From a checkpoint of a small transformer trained on Wikipedia.
Architecture: LayerNorm before each block, rotary positions, untied embeddings, normalized queries and keys.
Each number is 500 + 50 x the weight over its row's rms, rounded and kept within 0 to 999. Layers, rows and columns count from 0. Numbers have three digits each. The size before them is the row's rms in percent of the matrix's.

# layer 3 attention query, 128x96, rms 0.109, rows 33-100, columns 0-95
076:422563508491493520410536561554533517508512497491477436487579508523569492610524507480529435584563368510467537514520564491469625543478496515523437522459587556480542613507468520430472467417484457465524495512529436476465547585515523488502500505485446473522475449461536481528616568573483614572
072:492521400499544506455507485502479486526564515579451481467431479464467491504406494504475474506479411552466457471445442392508599611559470479471496566503563450548553476439514560429517527483485450444451390482563484467511496384504356433569455466493539457475529464493526415460546484507509403494
096:486448447449546445500571578602470492500526510491446588479532499551474494486505463411519518478485457470605487488422497451570450467538548462439510457484510450493587594525504457330415480492533497442467415412500509396465435558505424438452521589505501502497522516525502442556520467447481538546
068:572506571494461487472560553507441583542490480509603475510473505451518434567627519485462457492515385500516450569497493541483503504476492478495515565479501475592564546487521528596499635509464558512534549493499561519489608575523580563572445443515539503460516504476477424448592473546425590500
079:590517394436381562495462454523499477508451506518602439513421485642563461499511398481513554440603467442562518549456454468462426625451468548506567440459514488471564529518487489566448626439528516500502505486464484484487510518538488470528503521501460480463504506468464494440443435465448474506
083:528562485623477577460503533477592423538546497537485551470547525537559488498486454625431537561504601484497473504439499502426499539441469520529498485525569483586425548525530418551528544424514453472489506425487438528547513519503508492473490505535547447571497580605466433441484612610469511549
062:549480522514443417487588535560515426550544567480421535508586601453518497361495419550403500563563509492472443528457550494505482533501517466455399451495443528544497561471524483463521499431509558496469572557429447560499497459478494517515499521475516524417493476450556563513578535475434494648
096:518478493416364575431418524530535543467559514504507369499444557536533448502510510539433479572496578509463530535618493510386479592529494558544490452502461552517513495481517461490517523432616404510514550534458439517459464519524526502469507455559485420496482558492522457456423571477493502399
073:610551532502461497583438499461486489412537579455473467442465489439566546435488535544487450457469502449464531515518604448568438495413494457478495363547495506547489464643518583453492520531517486497500581560505536561552434553541566422574540534507519500536550473571476470594486539478504466485
112:556540506471435484550518422506510507538517563467490448568455566561464450456528564553402467522487553471595493605540415454486554523512467474607549397385515497508482486521442556479462611506463536456397475547444511469575478542447441470494447522476451428480512519569531453553449537520469540567
096:507536470574534493556501497529500512496519518464464488454478565478484541487541491521541542509493472452521366531509488532516520475397512592513408423477526431563452467602406514516466573419430606532501620522470417561467518487568470515532545422444582460474481541468519488461504547529631565457
092:495464494517494528539430566474515507494555500486506432464449517547611523477533443560498527398488533484501492466505532536506485504536534503424542485543586516562529482570511617421604419467566436519440489452561594519586502566525492581397530509422518584484517556588455621469484502457461512523
083:502478515561613549435437516431520440547601510419499584534454571488504413530413455515598515547549529493506500463504485641503504439467525551489455449538421523477447528521447504541408473547509479524534584561512434541475512453468593472451534515539490554569562560463469492523508440572552504432
104:443457558543526388556455518448504388532456527491505610496499628544459451460521503452496482525514489479528552533570606512500486515513477499467458464530386493471509514559535524401580465467482470509474555396474443401467408589449405503515495410483504465501504469474513421487522518523489414475
093:548540464542525511394478417373439551497483504570550467568476524365510462488540475525409543453430549581427543567432550584576441468409505529492501505432485508553494503559564480502479494484480453537457529472525517540404517590509483498480457437468466539458466432473441433458495538535455570493
116:515453452527618545506498465529519481497508472526591547495606459439553450546374538517478422439544531446529459532415501522438535462428490491481561507438463510536643495561442530473497383487513417554528530439495566495441540556507511482450444602541535560575484499438519477520492426506522514529
094:520574630506532515550559495526510506459496446455534467542508573503566438548466494506460538578564520530557507422435490551551583500491459562581498495483509587549488450506559580507453508440516570514530533543597554490458500406473508397494433454451521560557475493551520531516518640543513514385
113:464567501454476505538461565506561492477416543427466474506414515585597467524431450516566519403558403498544522545449561537414502547507440507481591356486513516493500472404455575455499511467502460439491565534497457529508566476405467474524503500492427472542432541525506566447470494554475457595
093:493471552474445405434485477442496512465502451593548526419514512491525483490583587481540424494490516517525558547522436506437538480535569535431499512519441541610467444598508489399497495517375417561507395503549480510421427539464477431496486514422472545491483403416510563517535530512556472465
093:519571507474478576453521493466440497395439539508357463540481533401616486519475474500431498544492435538473484462500493579454484563479420525397464487476478509536443435494444490528550540534528530508484526469398422446543490392469516483511459542485498526568429489460510474507540392436623497505
094:548511489526466618457524450421500505456475500513476393392559505469509546423521477512524556477484441533535457525553469481460465594494513470470525550483591559399575521526494461508411395548441480550482536487490484410432476502490467556528466455566536487587476426424524594545380487513546524516
112:472484478528555507459514411537572422499514583496482521486522590537497371504617446542518470427473437572483443493499576479573440488472529504493433492501502489546423507489480518449493367477523456425449465558420511539552579455487485550432561465412408495550500491588423514502426462517475486523
106:510390533501502483489548389520519613438492524581486473533408456450457516455519471513473549578484562421524561509506609403497520497512537536524517414482625559514436463455504526508545482477492510474595490506571510485404486523639484463480469579510545559514450587472506542485561529528509523501
116:445622498548482530515404511496534493437506495408635465513494496504579522612513485501531485484603482504495491496531502494567437560612437490505451520437462440472548523440535628534463540515530586438590437516499469561548567529479504513526491418529420513525457464476557492482523532554549449555
107:454503510520549471524491516503518410471514465423528554579467553533518517453505516453636481416395541496548545519505478578515478518480561503526403592532496419481471496391508463447520360548483542554593607501541517463460462510501504544437541536525610552531427475492488430520491501535560459478
114:564556418482548449540483525587522487543524478561552493490494492505510559550487497522500483520587493540545462591445514446457604475487519580493563475452568513418574477659476526512440541496530534472511514476447497419571576492559494502437454574481475553477568415524554609523417483523409531536
115:443480480501513561552422566490475487541483475537521504560535438477450487528438503515580498634465484499527538500420523477618490507462464488397435527470558590474558419495483487473573474406451518488610614476542502455483535491501523464519466525514499579505350463507541581565504444543525535550
098:507471463586444542381551490433506505463462623452503436521441534506425570380511490480454466491450541521469482476516441497519446515592444480539452444526529468564452556532579481606551481484449545455459517555538525501511497517510444484599566587511526475493469577501501563508508547476622577446
112:485491430467539521456549513508503487521329483435547522595470590508545466495504456505574443549512503482622455534447558499513577525539446458450459473483477409457505541517537547395502467430591428521488456450498507499578573533492461573466434492500436529484510449429494536585471540446491586545
101:465505555513495545545538538451463593493534491494444486520464517370487511478406529499555577518469535494492513481525545450526569485506457444486550484556420479518518501512562374539532469524502520449453476417505652461429585491513406503553414422502500521454527431485466431467547621434543488439
118:484516482488492433545496596561451536454453556413445441551528568513531438507577446419453562553417465509574497508542508576465408444449428543496539503473512528515474472464492550503489503389498466416414474524419395484547519529535554438490583478393509537486573591514491487482463500455446442539
077:561498456526547481441523475463537456513512487461501491438466360495394401505436430604452475435565558549488478455457423451527567552525481541449529553495453490390408562462493522464535577491503587481457538488420481466559435467545544383564504442541458570519458462455498522490487469467512487508
095:513366508438452368495528576580473492526489419532501585454527533528491546491476457425483527552515506486530491431569475483450382419523567518463517469436536483555551520525493556484517467516510368467517446468466469467510484512474478518504516571476457577526595481399581574601485515475522493558
087:424537566441547506588499511510512504462452385463482414473526550514560516477607498584512425546565476492455561550519494536581517512479492459488540462398546483513515497535554555593530544473510531561397483420440520441533462546528534477475600459476483524490399579400501584484502432522468480557
096:540507531367534543522569492571565524492497476499451535409536476549493519473540450538523498529534498547436426487549453542479360482583492523458515552502441497492548469552574505508519462519498486545457449461485589472532480564503461446609547574477496591448610475442535385602462433472504493457
073:508493563634455533455508496544476497497516507482474472545481519512373465482408507505456568580557567489501479528419529453616441529482504420440376448480464525546547517556524543522574503468483579503474567487461466460493478494466518488557488523455452513464472530344538589589549501504460437549
066:494417496486535448472442498448514429486506447578453476514514522482477463510564462491555516546480561580474550453501516432532423496401509449464468359513542551528508433571458479496532570487577478377568536465550539425579570556560548442550445443555511458564545570548501490520444553490483411534
076:517421452522539579442459539496459492566437542511535514558524523447474394488510517436386445499489457508463565548455512479485487520479410446473500470428491606512527516380445497499601531378416501379479460481481541475569504488535497466474479464547518580428548555530447494478537425450488517574
079:474584441515511565475518514523525471516431561398616444461450537533520563498464489531476495517483400510457572462403483508459537492496554476528587506488536502514523556509491454501460479523445543554463349480486461532453369461527534527515497522470465626533604470523517608466579555485560499527
086:480504491537509460445553476451500514529560379494492531527557503437423563571527507561500468506512380532466516448488411508518560464539417512600549529595488547533438558457422515542561460598518448551544453491583445483507529548537480521499503541556465582529598491425476474543469634538468509535
080:451449567410507429544480533612533541536552538534401481500542479467545479470435494393442489556626499588534471550473497486552474435505514517482565358538457428496469506458472550540531483441552454440465395445554514467540555540479517541522514461521467476501544540503601522466507453558590495497
070:524441488437537436487544461558471506445494560581512534470542468559505475498525453535509509504575454458652472494397522484487574490470409396425500467533415503626511513579477497556489582482514484491525541458490521419475514569519477572518505520398470425448517525421506551489600442455560478498
119:546454488520479534429447385469467449465452493512500610479509457479611462515481534549520394463547580467442400506417522529450524477505426465442474550536526594455567527558511524515616508564476446568538566485516528531521517455511589537503544531474601523488540505488533604519534420514553477459
100:510477537357456502492519511512460469510469487466514487526521531584535458540556490513445451491518340552467466445520497514534540556423523405494430496460576460506548522482542464391465573470414426413394480446516492411495467477488513425416467565451508494510459521401563530487482549431465490498
095:482487554502465416575498509523602502504552575444604522439537621540488476527452572582535537475531559462439548539521390518464501519462502473506490501466549484477472504536438530527490499496493459518581394531519391552545415517492543444517525527517507509496535592570498487453550645422428540472
078:515415443505487426436511499516476492527485585437531402544529449505529472466548539427519553429473446474431464526500419525459388534462520541463508453437516516445472547519420480428430476467475313475474479456492405497470599454465484462444452474498529408456512471540543484459493469453482439430
142:491457540464510461424521468508534506483516483482514481513514504651432354506543552584555565551457466566478490485622591506571462496561511521635446525542512440469483548452515464507515551495478514502436579559449527550524601478441520554551525482491515531434554508607433480549460519510536515506
083:453486461398500419553527479533512497454429429566453500499452529517431481466459429416430463537503450408507401472501487483414531428463480498458465474450473411518508548380484477490510503416489465441473441474429466411478414469457451468545527506452507414443484498499357477432490446481524440501
093:471513587432455521555550551440417500444479546554591569518538485549512570440529492519541561552511487433519510508514501495558491412584447561459516472467592467601488520527513483477407474544519516428488489562564505432464526431560503588505455534559505598429443522483503460533431607473387501490
125:484485445591471481445518514456572437621432479548482515497486532452422433447470483571609419524495424479541423446506555402458427490487462575540476488411490453507530504566500477433542462587471493551452541507537488470542490478549457583409420511458511621521537515467544461511496519555507539437
124:480454419537533547539484493550434512547547568471596571500402473515406541519502652523505537582447609496508409498507460518499489395523476526496611505465491450487514431471542507524550522594534476438493557493505513555467575523579459435436455496530537497406447487573474506483495522490522421475
107:445351489545393489444483540527471446465493485570486484562551502515519493430492488506541527532494485536473531529499406494550587549542580389523526514477444482473497553521548468554471446374497442394550546470502489432529509569461500473544565579556397488575592489513561479506538453522492500575
101:507375456422498536472444532529507494535470464493573510464520510542428616434455401518483488580420442437602448492497488552575463549514488514525434489523545529580463531587490524500514503521511597547500568498551598471487466369476519467507489551514529519507509580600499466460511483537405557462
107:541424494505520481562417454514558592551523472525536418498484474569451523449445602498484566551542460473438473428565504488578435519625472478513393443450432482500513561467517429571531469473593519491521509487457512507487558481502496479501472549573465355492523448530525468474521573458429417442
101:493412521417580398543469522528587502562515448436488538547496406424484495512455464379554515496501459483481522562466599541549498483432505473464524559469497483517530477428515631451475491430486466563525428471526467519457545501516564493550394459517396497562578535422519454445539495547450477534
123:499503570558555476467554504427382477498531521510559583470431549527506428490512473541594489444516542495596487430497547475493546514465496489483553571503502560426468475494424554466585458484507529470532610469472501527433489443526539566503458655488547534349553517502532563442457432493481529495
095:505531507502593505505551453549525539419523528609553572510506488476444544446521596594432552474606531463529514446447483485496522413423463509470479402436584473485391468544417534512524436506507473509506493484555587532531549510518541580501488465402533522582452521401488476509481464535597528484
102:630514540551533478503523434477483530438511485461551497503456504567468570543464527499502548550510600478489469506403498397541465452557550437554524402446532542553509455383586492493512516564524500535473504504564604477421525469558490439452512504574592549536554536415397508521499512554452443533
106:507402470485448484495434399510504504562592528488537441509463496506563506472469505503477551532432568505500433564561437524498475452544532590475541541564414449522396568437471491513415468512498519409497508479447523487539638552525524562602440570511451452512474544452528450418469559454412512496
112:472569540544520485526466550529569475519401529494611541572578537469555439446468494507530501607569514536453485412495510415436494517474516562548547471560475557445455528483496511478523485549536502628593588532500555522503565500529493477424551500494603588506542412470482544559481419523531549561
097:494544456564423482556551510441526498566465519566461587533473625455580485526555505497459443403487579445485479478435462471432532525410593457450473596555422518537490499504464441479501492485467519477393506505446445526581581448487533531486485475441475478566507520555448393526435507505581552537
131:531516548525525452566452570494526575583442453500433499591443483539438487619531357427495504496487451455424489559537490482437587470475506542567503457525454507472493510475496459561457474460438566498468483524505442503486493469499439448506437508464517474607563484555632552451583548495513443413
115:451526576523520493460483452432402548517491563541531529533505525396516488467508464545504563535572566397518547584421568499519484521516516529524481480472512518506539420576412483541504524495589490564528517445616550535439539421497454492452472589569535511395472509438516459380478498486549601489
082:416466530476543493491473507479465467443481554571487506428579576558604536531506531395463510488489435589544469473522543458519377477462482452453516459550538483567527522439498495482405403409481378463523389434517437476511557571460510481390486447526531480507552503521506448527480487480452552454
053:469520535529552541420482560589487471524481535439428490542613503557556468470547549444514491545541417494526608476534526559487519441541457416491411605508446573522506579473377488462554458447446511522498491504562488544460413514556528535492554564485554467449473559433478459482594510561563451513
088:494582498410511464486643564644453562451546491465439498505504480600556536486550553551523578450423528523430492401479551454492475475547452486463481560547417498512501533455510490537485429559489468585524520500554498605424455471474518526448425532511541508527470533400519472437505503434476516459
076:450513489512514473437550556413434501523424427510497509486581520474430502436478456424482518459532482456511452491512518547475509496424528462491412533477534435480508459409449535499427536432519397510432457573579484512499489583441405469564530455513486491551510558373568465495572541561408500618
065:462579457539536485447458443503539443478498498483409473457523551526610383439512565477465500469454484443470438529450489481485492506465444447443474577571397513551529543454437396439541420467508527492505611550508527488489536404512519526483483536453601447474515413597463441502547512443473431472